Weights of a small GPT-style language model, trained from scratch on English Wikipedia.
Size: MLP 768 tanh GELU, 3.85M parameters.
Architecture: LayerNorm before each block, biases.
Training: a variant of SOAP for these matrices, 234M tokens, 7145 steps.
Each number is 128 + 24 x the weight over its row's rms, rounded and kept within 0 to 255. Layers, rows and columns count from 0. Numbers have three digits each. The size before them is the row's rms in percent of the matrix's.

# down: layer 5 MLP down (transposed), 768x192, rms 0.345, rows 208-224, columns 0-191
# up: layer 5 MLP up, 768x192, rms 0.333, rows 209-224, columns 0-191
down208 112:102116069121150118120144062131133117119123106104165126126105129079113160145085142157158158147084137121101131128129094151104104091139111136093070141141095132112140119118164154132112149143127148153148117152106099132097161074102125123140137091168158091104144115125144103119113090095150125099107092143085122100173118147141114164128139126140155140138167166133134133119113124125148114161137143126136106110164163156178145161128143109127119112134118124132151112092098145125174117160101147122135139111092120073130116106097136104104125163117175172149089141151123128147149101104110112110
up209 095:153143115153165130103119117129166104152111133060073143110109108137135098165157130131161109130132171071142124161147136159106140133137084140135114118132184152103111087095124135107171128115133160129134147170134136147170159110087117158130074130114154144146177113099113128116165148140115167130103086128127170120144109116140106109126159125106100138093142082132112125079091120111132133106136126042112145131122125112151127146156100123107109146098168159136107113125114117110120154135158105141121125162135104148135138123091140133115137097134116173108157148175134126109122117139127126129
down209 100:133124126146127113110172135164077135162088146095155124091127137120140154105147129133082158091117120124160129086124159110141145107102114088126120144131130129095117163090136129112097164182138088090095124095128144162136128135163129135177115148159145080100108083139107163109077143135121123121148101129129178113137140102158150178126145116144131102137162138101174159105205104095156113159109149130107093126123148147121120105111130124109135122139164129156083101125146138134131101135126121115159130156114107139156110138136143110152083123154121105176160113111114145122132123112096124100
up210 100:152131114142138127135119146152126172174122175107106089111094135108141152162143142109114134126149094153148118140112129098150141135130159093174126104137164155099089120120128096135154120112154107098130106129106134137092134131134125123100112166147151134106136091108121109139093119125115114126129179110185140079094141098133110106141104112114132162178120142128131147113136186189133123129165150117131094137132143114105099135159116116145143191055148144137105113134160113158092152156088129117157144137118165129125159125119152166182131124144117128138129141098155112121177105172139117157
down210 099:125119085119133120093105105126092146118140092155128124129141131099128147122135106141113125147118124164126126109173070108120136113152142180108102117161114160152138155093112160126093102106156104135135089117145110148076115144128150124129172106173148149106148156110081120091166106100136124137106097156153136186125158113107145109140116168122156121128150091174105148172137148112119150177105133132130108128109148143107158143124147150109148136164124162118099143147100118130149144103135123132129153136079143147124126077107113068089131123142127136127124111091099085136163103141065151141
up211 103:083140114150123113122107115132094125112115159112165148112123134104148140134118143205101095103093090170141148126153152124139111100160156132123083158113123107127148155084112131192164149126120173095138125156114119115175145107131147152121129132151118154143161126133135123126143153116116118147109124139125119108117108150181112085160135124152114151153128144137127138152109150144096130100173115165147128141119064105141161124118128147127074107147108127140110085158172064146143103128111115127056115138111142139165126128131100119127122109170125125135143125126157186125142088151127143114
down211 107:128103137147122131103155139139166087132081178123116147153162122128146114172057113133118136161111151169126157141143175106164137027145116149104120061102091154117137137116142142148122102136131118115106113122129134171122099115144143131140111094107173131113106119133128144134136153129119127125119112130112149144103114122126133156082142136119136142108098126139127108141165113194111122123123101121083127161112142104170150121104135149153132110122103102120106140101121114122109174131112131141082141113113181123121109156185114164129123125147112166138128113145077156125156129105093134113
up212 105:147154112124133122142121150111119130114144119092166116141116125148116071111109081166086139141140132170120139164121149147132114117125132173151114105144160075111129072098096135094171177144129141151099105117121124113117109125163132135109147142158137150160126136156087131162103105175120045088130138089109114110118121134171134116160179123115123070126139114118126132125104159139144135135151129104135105121139107155147137104146140141130149125120174138126110124129138118055077120164139098137097143124173116161133114117154146116132133133122128137156147130149073138085159140110097124127
down212 110:156155159140160124190146098122100108107170090080137139128143130158101100160108096147127118090114158116125144117102149137100115095123131116173162145131142086126112141138130128101120134146152117161123151155171104100151143165118112104151123125148142098171117111134147125153108149097151115103145105126125109106159123127159092163130136056126106147168168127116158117104123132134131133090175112134154090173085097146138127112161113113134111106098121162157128122117091124120176091191115141130149160133133121133154114127163147154126137105150123133086124113149141101131137112127173110169
up213 097:118158129143126145128140163076145067115143129114100113141157122138138097156148108114123169106128126114103110190104126106134124148123141094110139119122137130114117114127167152129141137119100111120114139140107096086126088099118129082171105139140149124121131147159096113130089093142131140146144108156138162131124087154133134120178102120117106116145134112154123102131132116117166134137069121116134166092169109163058142132115125149112123116117119084094105126137177112134131143103130129144133096150107136122126193114167139163108166167128149081163125120138178154123089141156190119111
down213 087:127170109117110132126091141135159142151159129147127088098145139165172113151157107101121096135129149097136150093120137112115072103171100066112112154143127169164166110117150111102095113124086120106127169089146123133127104169067111140107153150085117150091157107142121151145099135125101146142144140152110155140089130129151131186138115141091097090139111132141101179169163123136098109099145112135156143179161113118140149097145151130114092101132142125159119147136102155163113120090099166127129147095133123096117111157131108134112134108123139132106133142116106140132108110116104148112
up214 099:138129154132151135097127136174159114105147129132134097122163109166135080165071138140129116161135128142111149177141148109125168075144170114128142129127147191157109140082105152121176152110102111099123131110133134149097134132165115109118135111148144092076175136106152137091107114138151133087103131138088117150129127101165131173169113110148128131116138154130097130117140123130129099130176136151139143126163123177179107121100120163137097146125148137134131103121130126115114107169131143121115149138132141113136121145122133084118094115162129134160178091151133131129154148096132132052
down214 102:079133136128109111143129155139160144118108172118162156165129164129125126105161147167151157135139103121127140137113126121132120099126107137122121116099104141175145160106143155084089091162176087129123156147146133139119141135097142121096095123128113115171066119096131088141153125092137115151153093143128095147118145112139179131116073151098142109168135082094150112134092095158105154121129139084156121133135080123108152166150130115127147123097111118115112119197135162142101149113150102124133125135127137139132122152121181139174154149141162137128148102099158083105142141153129128132
up215 100:105161122125158176100137152109146093120113078078143137126107098147137104147109149145113170109128113133164177118063147104147140124104104145093133121162133132116138072100129114157138107154146137120140156133123143093117104116143147146153142107156057105128141119118124117111105144138111141081124144109185122134114112132098096111146137079101109123149113121136156128126109124128167130159141131161119138178114091093133166135143129138176166167117150128125129112128120166090138129152103107126133119137128118172102114095112103126107116137084162189129112160145118126149144122067112116148
down215 104:116093137131165096127119122096093126146117135132121140116142152122065138128107151171107093124196108139157086129146123167104096083136144128122117105113119138145137121138129079108146165101126142143107148131136112140140123122168170102103106116134113166101139158160138128122120107138130113148144111128160130115114090149075151124130135113144099149081151124176100162153134162142145135120141123164141119127181141125096119158151117137152120155123121092077166196137143110103092140144153098142091120150147154140136157136164143143092119089099108101111124127108110160076153159089132142129
up216 089:070135152137091151125120112144118134121155095158081139140179113093117139107128110160114118170103120101154140122130106104158117141151170143077101126137126164108158106138133099110119126083124148139132142142117156095095111146111133152145072119114155124128088121117124102153137121139134140159109128154105097118100143125132131158119097145127109109137136165142093076113129118146148161186109120162131182138111152137135136107093075174133072120130128130087136083143125161123122127129139158164091124113074177129158124133146113121097169185112130104119147126134118132156130150162138129107
down216 087:151121076172095116143130162134141132133139155151104140116063114141095141100072147093143175125183135150096081148151132163122155097151097120140122142133136131157151144115080113119147140127119133115160116106151138132063161135111158122129124127157128132084126138091134147122110118148161152165170118162151112124112082145130142127129139148141125142104116099145076094107148113106114137154144128125166141078139114091172154126148150162134116148100141114153147071131145138132137057125147116143149090158128134086134128149118109105111134178130113097150141143138134123124132110132106105132
up217 093:103116113106110168138135140072125104160176128133096150102194097142181159151181168128144119172140138133153107158140126137113138149149130117126158150130105132111149109115132108136182096122160107102099120138091143127155106112135131153126127175109131106124130140172099122154162126090118152119150142094085115129119121152128167121090111119134130130114120165134118121138085145145146089090110132135152095102110122130143118145095108069111141111111127116115099119156145130109104091129143154087095128144091128094107122145178102135148119162105105128118190140123129097163111124124119144079
down217 103:156140131117123099162133155175132131128108125147141111101094108165109095135128167097129122139097108094134143119078128115109130115102077100100123170118158120119074148120141152078133145139144165112127127152115128140108115189068110149103136121109135094175122151160117103175100084158130124141135139145095101119151144141141070128120144115106084142114123124141108138145113111143145146087150115100132154110107146130154111153110109152104117128104145185115169144108138159124167074134090104151133119142159088170117116129137167142139139107140146144122131115105141096143107131184155132118
up218 099:110106145150174118085117108081078162145121116117121103144111099134142129165105100139117089172118094117180156141154124135119114147105089146133148093116144158115148133113112146128154106160174133122135128142138100085104118106141151138136106086148104116121173105079143154088144106129148129119150133161149146130122127107116107128109130146142138118149116151124149115078122126136122155139143122127145131103129127163164120106116163143160157126097150122127121129138146140169102132129106175125100108144113120089129154084070111092114106084181092161137084194133170110090125128121117124098
down218 106:085112141170124118133077091142158129155135144090132131120114103166109114102144135117114144105112132120131105140117114131101161168106117142140138159123149130116113133164114167137163170142091109149121114087116080139124140126145102124117137106143105101129107118155133066170101124157134114131149074100082139106105128134121121136175135106139093138088108125150147128097114134090136159102128168146132143143140190162077164104097112134161151128166154119128179122167126133122125134110141153122151166154108124149123098141147080114124109116132155130085100153127066151120119166094123152132
up219 103:143124185148118150121123133098131150097153127093096146106123106113100165140181104105141118156122179130137168170119139141119137129132101146108129139142129115147155140133123120129099109156143132148129139118095137144153148161097091146195105095139099122132129132110152104122119132145137144137105162136111126076125152123106123144103060129117160111168105113125107156096146129123142162165122091120114106158086123139095129144131114122098149132118134163133153096095147105122114144155142055133095172126110134138146101139133168096140116119078140112104115145099124185097129083162150185126
down219 091:131097134111093099119154151126099076113129116122129107118155155107147126175148117154104155120094133120148101140169112135107130099114149142072133130076150118086107125145118167100171125123154130103119095150117106131155131119169173094121152122119147141150126102173128128156147088137129114102071142172124149112130113120121147140115150118113156126082162163151110114117084124145136097135083141124108159120121169135115129084144143138160154092138118127135076185169098149148099136121159149130118135147133159127094168139129141113096146107167128105106140137126159158114138173129120109076
up220 101:143143133160126142131138132066127107113149120107111120112128114136133158130125141117190146137133187138139126116102089141148156136114107100098099164103108091137123122135166134155139074155101058129098168141086142096164124053142125129104170140117189118167155136175149122149105119129163128117107111140126132133144114148135113154140137145145147161126114132098123108128162139132123112104149130097102116168128124092106160122137128150122133082146139139166117102125171151124129143104135086154149174113146143138111135135141070102092140125120121156169124132117122151125097096127097160097
down220 104:148108159094181162104179102166151154100145101092122134098167087132113116126146134124175125140137130081155165117112132135111095139134108113089112097104122162089165131124115096122144129170098143072145169133140114130133093119119148131109167122166112120183153146157184136124118123117147117133111111111135098110138132166141125156122078112123137125134107110142144121142109121109136136132113111067098135114098135136164163123119076121136070130152168101117152141108148079130137131146146145123143131159156140104096146152116109158130124174119123150146107175125141132088101123124151117142
up221 099:119101140115121110165147157130149152102133131126116101062149091101125123119155124146177128119138166154161154109125078148171078133112147105110117119128113113101105194174156104126161121122148134120187102114113132140099128140160129152058113101136171123091170174131094120133131083112117104118130122167138139168109089119098106131138126131153140145104155130104189141130129146137145155137079139104082171125109127131116113104122120126125149102142170105123105129112120125140138152122171135111147138108120167096126097088104104107102150151139147130136123150125121122122139087130133143148
down221 099:169138133109118105117063149097117126130138140149136112152136113143113155162112168110089101174119117137115143143153123118098118101101160101151103186107142104117133133092176146112092144153135139126125114139131112153148122137131086141097122131193076127158177135134111122126122117112171127102123108122160117082116141137124195127106113126114127148158082113118141079138116123154082086136121166125135151111086116129133150153152108158120120151109087165096119166160154154154088142132156127118146121136119130123118149125104157157124141169136126129124120131072137145148157155124174136093
up222 102:164133151128185165140182147115170079141118140120113128080129136104146115117117104134163127157112122137148140121121131070063126111141132173132130120139113183126126078162088125115104129137116120127139148108121154126116152080166131114112141138126140111129147128124118149085130124159100153115110168148093149184133134130113138166133133121131166130090110140134133134112122119087128102177154127148122128126096136156103087145136148119095141126154104156113112157096125087094077115124122084103134109118142137135132150170117106114093120152120098121109083118108193152104152158153152129102
down222 096:133179098152161127161101088130194125118108129117114112134108138153139128109154061091108111146106080131109117143154138111135139153146125141119098132096113101130126155150121138124112143133150151115110144156123085091122105155132120103103149137132077167120092151154137124151159145132107129164150106154151144147072092148152132103150130174120107137137110138131091164124090103083130157143115149086171191124105108150150130103151130112133120178105103137144095150150098073141124133154131100098157145101120141138155128099159118119129148138123152151144118145134142173122114128180138129149
up223 098:137131145141145171112096128115120122098144125113101101153128098099150109145134152151139153104123123124131124148155083107115130110077126120106121186105101130126165160119143111080124124119108129104122105125140159141140160138115070096141132089114185096109120130158100125079106156139106136112137152198156147089095133115159120150186136151155146155179152130161126121116121159164113099154150105168139134146136137116140123138156160148116102156124141120198136136089141115106140139162117148123143097115109091113125128136152118083135118084111073131123134124140134163108166115125132101152
down223 099:089164128134116137145111130130151148127147127162147105182154112160148160102188124138185120124120136120133105135130117121131094114125157106105175094110147157144148132129174130146119098162159133122090116124130094103156133163140132120101139130117172113151138134179102100156115124113117112147186142141156139111128130150118061159106103135115136130107156170123187143108140142138144144122119078155068139125118102096147104117165105112154093135145093109115104088160152157142131153100173162135140164138166131110118129154131166117125112102155144134142145129113087105153128137125097133116
up224 099:160198116097132122094128138080092136153166113115144125149150143137109114144141184184105129125136100120110146126154134152153138129163136185128094139155133118108156141126143147175121116144127152133094133116131151083139136095098139126136104131143118144137144142131130130117139100099130137109154138127134111143161159168144118123152112105122090143159123100134154099158093134135149138114135130102116144083156112097103114121197178061102146119137158124112116150117129057132134086132119117137144150147157148131167098157139101103097128133126112132120135106119083134133065113086097147131
down224 100:179125097192151135110115108155100117102124104119124136092090105162126084121134118116123106132181116152139166123100112146138108162077161114107155132128148110126101152125140148130121113151136129111116113130133161114144143089158089179117154125123154135140156146152137128094151122118138119141140097111090113122142087167080100122131130102106087117140112125153109106122139143140136152165118130102145126143108098154133176091098147163160083076104154147128136122131123117140125125151145098109139154151149155108109119096130117112129176145090148090078132126123127163107189135138108100069